From a checkpoint of a small transformer trained on Wikipedia.
Training: a variant of SOAP for these matrices, 773M tokens.
Each number is 50 + 12 x the weight over its row's rms, rounded and kept within 0 to 99. Layers, rows and columns count from 0. The size before them is the row's rms in percent of the matrix's.

# layer 5 attention output, 512x512, rms 0.029, rows 0-50, columns 64-127
099:67 57 66 34 47 31 56 39 44 58 58 30 37 68 62 44 41 48 64 38 36 59 24 44 50 40 45 70 31 65 60 64 56 63 37 31 51 54 42 59 54 60 61 51 56 40 42 50 49 45 55 65 51 53 59 57 48 43 51 55 49 60 48 63
102:64 38 19 39 46 64 54 68 67 45 27 15 79 41 52 38 36 48 37 31 58 68 66 65 33 36 48 75 48 36 66 40 53 52 35 46 38 43 38 55 66 42 50 67 76 48 78 24 79 49 43 52 38 40 37 72 54 47 64 50 42 43 58 40
101:49 43 58 54 55 68 54 57 65 72 80 47 32 52 50 70 34 50 40 56 57 40 43 51 75 67 47 50 61 68 18 56 54 45 58 36 62 47 59 49 65 46 62 48 39 72 53 47 43 43 53 59 40 57 36 38 45 40 33 50 34 37 52 62
096:57 40 56 40 42 54 43 60 49 58 32 81 45 68 55 49 70 57 41 38 42 25 43 52 51 30 41 51 48 35 63 58 33 33 48 53 57 60 66 46 45 43 47 42 46 60 68 49 79 42 17 49 53 35 39 63 64 49 61 31 60 51 25 70
099:28 60 60 45 66 46 44 62 49 44 46 55 55 54 55 48 44 50 38 28 36 49 48 68 24 49 78 30 49 33 77 84 48 50 37 55 45 43 53 59 42 77 29 52 56 49 42 44 47 53 62 45 56 57 50 50 52 27 41 64 23 68 29 41
097:37 63 30 41 47 50 47 51 67 46 60 48 59 43 34 19 52 52 65 53 51 34 38 60 43 77 67 50 43 35 39 47 49 39 40 35 54 66 44 27 45 72 46 59 31 31 57 44 47 42 58 30 54 28 61 65 59 57 77 44 37 54 52 49
082:61 48 56 61 47 38 47 51 43 56 38 73 59 70 33 62 43 53 29 45 63 65 49 47 74 43 62 39 40 24 59 49 37 54 59 60 42 38 56 44 48 29 37 68 31 38 47 80 62 56 70 50 66 51 58 39 50 58 60 37 33 62 23 37
101:49 40 64 40 53 49 39 53 55 42 50 61 51 36 71 74 47 65 31 51 59 64 54 70 45 52 36 45 53 63 62 55 36 63 35 48 47 41 47 54 58 59 39 36 70 35 59 47 51 55 59 41 38 67 43 46 57 54 68 55 46 62 40 62
103:53 61 52 49 46 36 50 32 43 28 47 72 50 61 56 65 42 38 36 41 31 51 44 61 59 49 41 44 51 53 27 42 38 40 40 44 65 57 48 39 64 35 46 39 53 46 48 55 63 41 42 41 58 62 49 46 55 39 47 36 40 60 35 41
101:43 52 55 55 47 64 51 58 45 30 43 44 45 33 39 18 43 51 45 65 59 41 62 76 61 50 50 58 43 42 33 75 68 56 60 49 42 51 49 50 51 51 28 44 56 43 45 59 72 68 75 46 35 56 41 52 55 67 42 55 41 48 57 37
109:36 58 48 54 35 47 55 48 79 73 50 55 50 56 25 65 65 31 62 33 64 65 54 57 42 45 53 63 41 47 76 47 45 60 58 67 58 46 55 47 73 53 58 43 70 39 42 65 45 45 42 59 35 47 51 42 54 52 46 60 61 46 63 39
099:48 59 41 69 33 67 53 42 53 62 53 36 52 47 51 55 41 49 40 75 63 56 61 37 53 62 63 51 59 36 57 49 51 51 59 53 50 64 70 41 33 62 62 41 44 58 24 35 58 51 57 40 32 64 60 51 57 71 47 59 45 38 48 64
092:37 50 45 47 62 51 50 39 62 50 67 62 55 50 70 46 40 53 41 70 61 37 54 30 66 68 87 49 44 50 51 39 63 65 51 78 34 58 54 38 40 28 53 47 63 61 56 37 51 50 39 52 57 44 69 32 62 48 54 30 43 77 60 45
098:59 47 45 19 50 49 48 56 47 66 50 57 53 40 49 54 50 39 62 51 27 31 47 50 30 54 66 29 50 25 61 69 55 64 52 36 44 54 66 35 42 44 61 52 37 71 49 40 57 57 52 70 50 38 58 47 51 57 59 72 50 26 49 43
097:46 20 22 39 43 64 46 58 44 43 72 58 56 45 57 43 40 55 25 58 29 54 46 57 48 37 53 49 50 52 25 55 59 38 55 41 63 54 61 45 50 33 50 40 68 52 59 67 34 56 57 36 57 63 56 36 49 51 59 40 29 54 50 62
097:57 49 54 64 42 53 51 57 43 32 46 32 48 59 24 58 56 57 48 41 60 41 38 72 63 73 75 43 62 41 37 56 34 55 51 38 53 55 54 58 67 45 76 38 39 42 58 43 38 18 35 68 47 43 74 36 37 52 70 57 55 52 21 48
105:54 61 50 30 38 31 74 76 45 44 20 44 34 57 55 59 57 54 54 30 48 58 46 51 33 87 55 61 29 49 47 55 35 45 46 36 46 46 58 57 49 68 49 68 49 58 39 41 37 69 44 44 39 26 47 65 38 18 62 47 37 52 33 33
094:48 63 57 36 45 62 64 65 62 43 65 27 29 78 44 41 69 59 62 54 65 49 49 43 53 62 54 35 62 46 63 39 46 37 50 66 31 55 31 59 58 46 38 59 43 46 64 35 43 58 47 50 73 49 52 41 48 50 36 65 50 56 43 55
103:67 33 47 45 56 61 63 45 44 61 65 48 24 65 78 48 51 57 38 36 61 48 49 42 50 10 51 40 39 35 70 39 43 27 61 38 60 39 47 40 50 39 61 68 74 62 62 63 33 68 33 57 49 46 43 53 68 31 53 48 45 54 49 60
102:37 66 43 48 63 62 38 57 67 54 45 42 55 45 49 48 37 65 50 47 68 65 34 31 51 33 56 57 49 32 54 47 28 57 56 33 40 49 59 45 42 48 36 56 41 46 39 29 47 31 36 53 46 55 54 66 59 64 33 48 60 42 35 47
106:70 70 42 53 52 20 41 45 41 54 77 50 52 61 66 56 64 46 53 50 38 52 44 52 60 62 34 52 35 60 53 44 46 42 47 35 45 52 45 39 68 57 37 67 23 54 52 47 47 63 42 24 73 75 45 54 42 60 58 76 40 57 48 63
100:51 64 37 30 26 44 42 45 47 53 33 66 54 48 36 72 34 52 48 12 30 31 32 48 26 34 33 38 55 47 17 54 34 49 37 35 50 58 49 73 61 49 62 28 60 37 56 59 26 45 53 49 54 53 15 56 51 37 51 57 51 49 32 47
094:56 39 41 57 65 27 26 57 49 53 44 54 35 65 46 47 47 61 68 55 37 50 41 65 52 63 64 54 47 49 65 43 62 52 45 64 37 44 48 47 67 49 57 61 59 63 44 45 63 63 31 37 67 51 51 67 38 40 33 55 76 58 56 64
089:40 45 42 48 41 45 50 57 67 24 59 37 29 39 30 46 47 46 47 59 40 44 58 48 64 39 50 41 40 70 47 66 59 51 54 45 53 43 66 43 66 50 51 48 26 59 36 42 48 49 41 38 71 35 63 49 70 37 68 61 39 39 52 49
100:31 57 66 48 46 37 53 43 57 51 52 46 47 40 58 56 46 42 42 66 48 37 54 44 63 38 41 28 57 44 33 48 34 43 51 39 29 64 40 49 57 65 52 63 49 34 65 72 48 34 62 46 37 49 47 66 65 44 43 48 61 55 40 48
101:45 54 67 49 66 29 52 60 46 37 58 38 67 43 71 55 45 40 32 61 47 52 58 47 37 60 55 55 55 61 44 26 53 30 40 52 80 28 59 47 56 54 56 35 46 67 62 31 43 65 56 54 53 55 48 49 56 44 59 49 39 35 37 54
099:37 37 51 72 60 70 44 64 42 52 51 23 37 55 40 39 42 32 66 53 47 64 38 45 56 65 53 53 56 65 42 27 56 76 57 72 47 39 43 68 30 46 62 65 64 82 54 53 60 62 70 74 50 33 45 53 43 49 55 41 59 52 88 36
101:48 45 32 35 37 56 46 44 51 62 42 39 55 74 55 49 73 40 54 50 42 22 59 40 62 26 42 52 45 68 59 55 41 51 44 60 58 50 36 57 55 57 45 38 55 49 50 52 46 36 41 35 71 63 70 56 45 43 51 32 42 52 44 83
098:45 69 52 48 29 51 50 44 72 61 48 54 51 55 26 44 39 41 61 49 41 53 25 25 62 68 55 54 66 53 56 66 52 63 52 49 49 54 41 57 63 46 40 54 62 52 76 37 56 49 24 58 40 31 47 50 51 50 53 47 59 58 44 59
096:23 49 29 53 60 56 46 39 32 57 45 60 52 81 26 50 43 57 63 40 49 40 55 63 30 29 39 57 52 53 45 58 48 47 52 55 36 48 55 50 67 57 54 63 48 31 57 65 47 46 26 33 63 69 53 71 44 60 58 68 62 58 55 64
099:51 41 58 68 56 25 34 56 38 33 48 57 33 45 38 63 49 48 73 52 65 35 32 54 43 54 62 63 75 71 36 36 55 43 54 59 43 31 51 45 33 50 38 48 45 44 47 45 36 41 49 45 58 63 49 43 72 57 53 41 51 47 54 61
099:48 81 67 43 35 65 79 47 52 61 49 39 49 51 25 56 37 69 47 52 56 41 58 61 48 56 70 41 38 30 66 38 32 58 45 43 49 59 65 63 36 52 57 33 47 48 52 33 54 43 71 53 31 60 62 49 60 37 42 47 41 53 32 60
094:44 77 49 31 61 30 43 46 38 34 50 61 49 52 32 47 57 45 49 21 52 47 31 50 52 59 58 44 50 47 61 67 23 43 32 53 61 47 58 73 47 47 65 53 43 46 59 52 55 75 48 51 31 36 58 52 50 54 43 58 45 67 39 60
107:42 45 48 67 54 54 46 54 36 40 57 37 49 52 61 58 47 52 56 63 32 57 52 51 13 65 46 64 27 47 43 75 57 45 63 52 53 56 58 43 52 43 86 48 70 54 33 35 39 51 60 60 58 64 39 53 43 52 54 84 41 46 65 62
104:48 53 69 47 66 46 46 58 33 42 32 60 57 48 36 69 54 54 64 46 46 40 49 69 44 71 45 54 40 72 63 28 46 61 42 43 39 47 29 48 59 45 42 51 37 43 47 67 58 42 37 38 59 59 39 58 41 58 56 51 64 73 38 67
097:45 43 60 39 35 43 59 56 67 27 53 25 62 56 44 46 46 30 47 55 31 38 62 49 44 31 78 54 45 51 54 62 53 69 51 46 46 58 50 50 64 65 56 32 39 40 56 48 57 54 48 34 62 44 76 42 44 45 45 53 73 52 83 45
103:44 40 55 77 70 47 57 61 74 45 69 53 59 46 49 59 67 52 59 69 33 54 51 43 35 61 63 66 48 32 38 37 39 51 42 63 59 42 42 42 57 50 51 60 49 51 43 60 69 53 46 30 30 71 41 60 34 57 50 43 64 54 68 19
098:31 75 35 46 59 55 44 76 50 47 38 49 70 53 30 71 71 55 41 66 67 29 43 68 37 54 57 36 47 59 55 39 28 41 52 54 51 64 44 46 42 52 45 35 39 51 53 52 46 79 44 67 62 41 69 52 57 45 43 31 57 44 29 39
103:23 41 60 64 44 58 70 37 34 34 43 52 56 38 46 54 63 39 47 37 72 57 62 58 41 48 41 54 88 59 39 50 49 65 63 60 59 42 45 55 55 52 44 38 41 62 44 47 65 59 37 42 39 55 68 56 34 41 48 62 59 55 69 66
102:66 63 55 43 39 53 44 46 38 49 16 22 53 55 50 69 40 67 57 46 50 55 43 60 52 57 70 55 62 55 46 66 51 56 64 34 31 50 30 47 33 49 57 22 68 49 52 42 32 48 56 45 40 59 55 53 55 69 42 53 50 37 43 65
092:60 72 45 46 73 48 43 55 48 69 42 34 44 38 53 48 18 59 61 53 55 58 62 49 30 54 39 38 56 54 49 43 54 51 69 65 57 62 51 69 61 69 74 38 74 57 62 43 43 49 58 67 27 56 61 84 55 27 47 33 12 49 41 41
106:24 61 63 41 59 46 52 34 49 37 42 55 53 42 34 39 39 52 43 67 59 44 65 50 38 61 64 54 70 50 55 51 53 54 65 47 54 48 65 35 35 34 54 47 44 62 27 52 34 70 62 35 40 37 45 29 53 47 49 48 55 50 29 61
104:39 54 56 57 49 37 78 61 44 41 48 52 37 24 68 54 55 28 56 55 55 41 58 59 68 23 44 47 45 56 25 53 51 57 64 70 36 66 46 60 45 39 31 49 47 71 61 69 70 60 29 46 34 63 62 29 41 47 39 67 57 43 28 54
103:50 37 51 56 58 49 26 48 54 68 68 46 39 47 61 45 38 49 68 47 56 37 51 26 62 52 62 30 62 69 35 63 50 50 44 48 60 45 54 58 60 54 50 45 31 60 47 49 37 60 60 67 36 41 26 44 48 66 49 44 54 57 43 62
101:56 60 64 45 54 78 42 40 40 36 49 39 66 79 43 19 46 61 46 50 54 64 44 36 41 57 56 59 60 49 84 58 70 64 68 85 51 60 48 59 42 42 70 43 41 52 57 46 34 59 54 64 37 53 45 52 36 55 59 33 37 28 56 63
093:53 38 51 36 62 53 57 75 75 32 60 32 32 43 16 43 60 44 49 53 53 42 49 58 56 44 59 49 41 51 46 60 56 44 52 62 41 46 33 48 63 47 42 17 58 35 51 65 21 47 39 54 37 51 59 38 70 66 45 40 51 36 41 57
106:52 40 44 35 32 45 57 49 35 60 85 50 42 55 37 39 42 51 50 41 60 37 47 54 63 42 70 35 62 52 29 54 51 51 48 69 43 54 44 40 42 36 66 37 54 57 66 64 35 50 63 57 50 51 47 44 40 40 51 27 22 39 35 55
094:39 32 81 86 60 74 50 43 47 61 34 69 39 52 73 65 55 74 51 52 58 44 40 43 51 38 54 45 38 60 42 36 65 53 52 57 68 39 68 79 62 62 40 61 35 68 36 56 52 54 41 45 50 37 58 40 59 47 60 53 54 55 58 47
103:45 47 49 62 45 48 48 61 63 69 47 66 55 36 50 53 51 64 61 45 58 57 74 49 38 52 61 58 40 45 61 37 48 40 38 46 53 37 43 55 44 41 70 52 58 51 72 63 36 67 49 61 50 44 46 45 42 31 61 60 55 50 24 60
095:73 53 44 50 47 62 68 40 49 42 51 50 64 57 26 74 50 51 56 51 74 39 41 59 54 40 61 59 34 23 55 39 46 55 54 42 54 60 21 41 36 67 65 46 60 57 65 26 74 35 53 40 46 65 69 57 55 60 35 57 51 51 46 60
103:49 58 20 45 65 53 73 51 64 60 77 42 52 50 39 39 62 40 77 61 65 60 56 67 51 42 52 44 34 39 43 27 26 43 29 53 43 57 48 51 35 64 56 27 41 37 46 41 47 37 49 48 52 37 42 45 58 56 59 41 44 62 57 24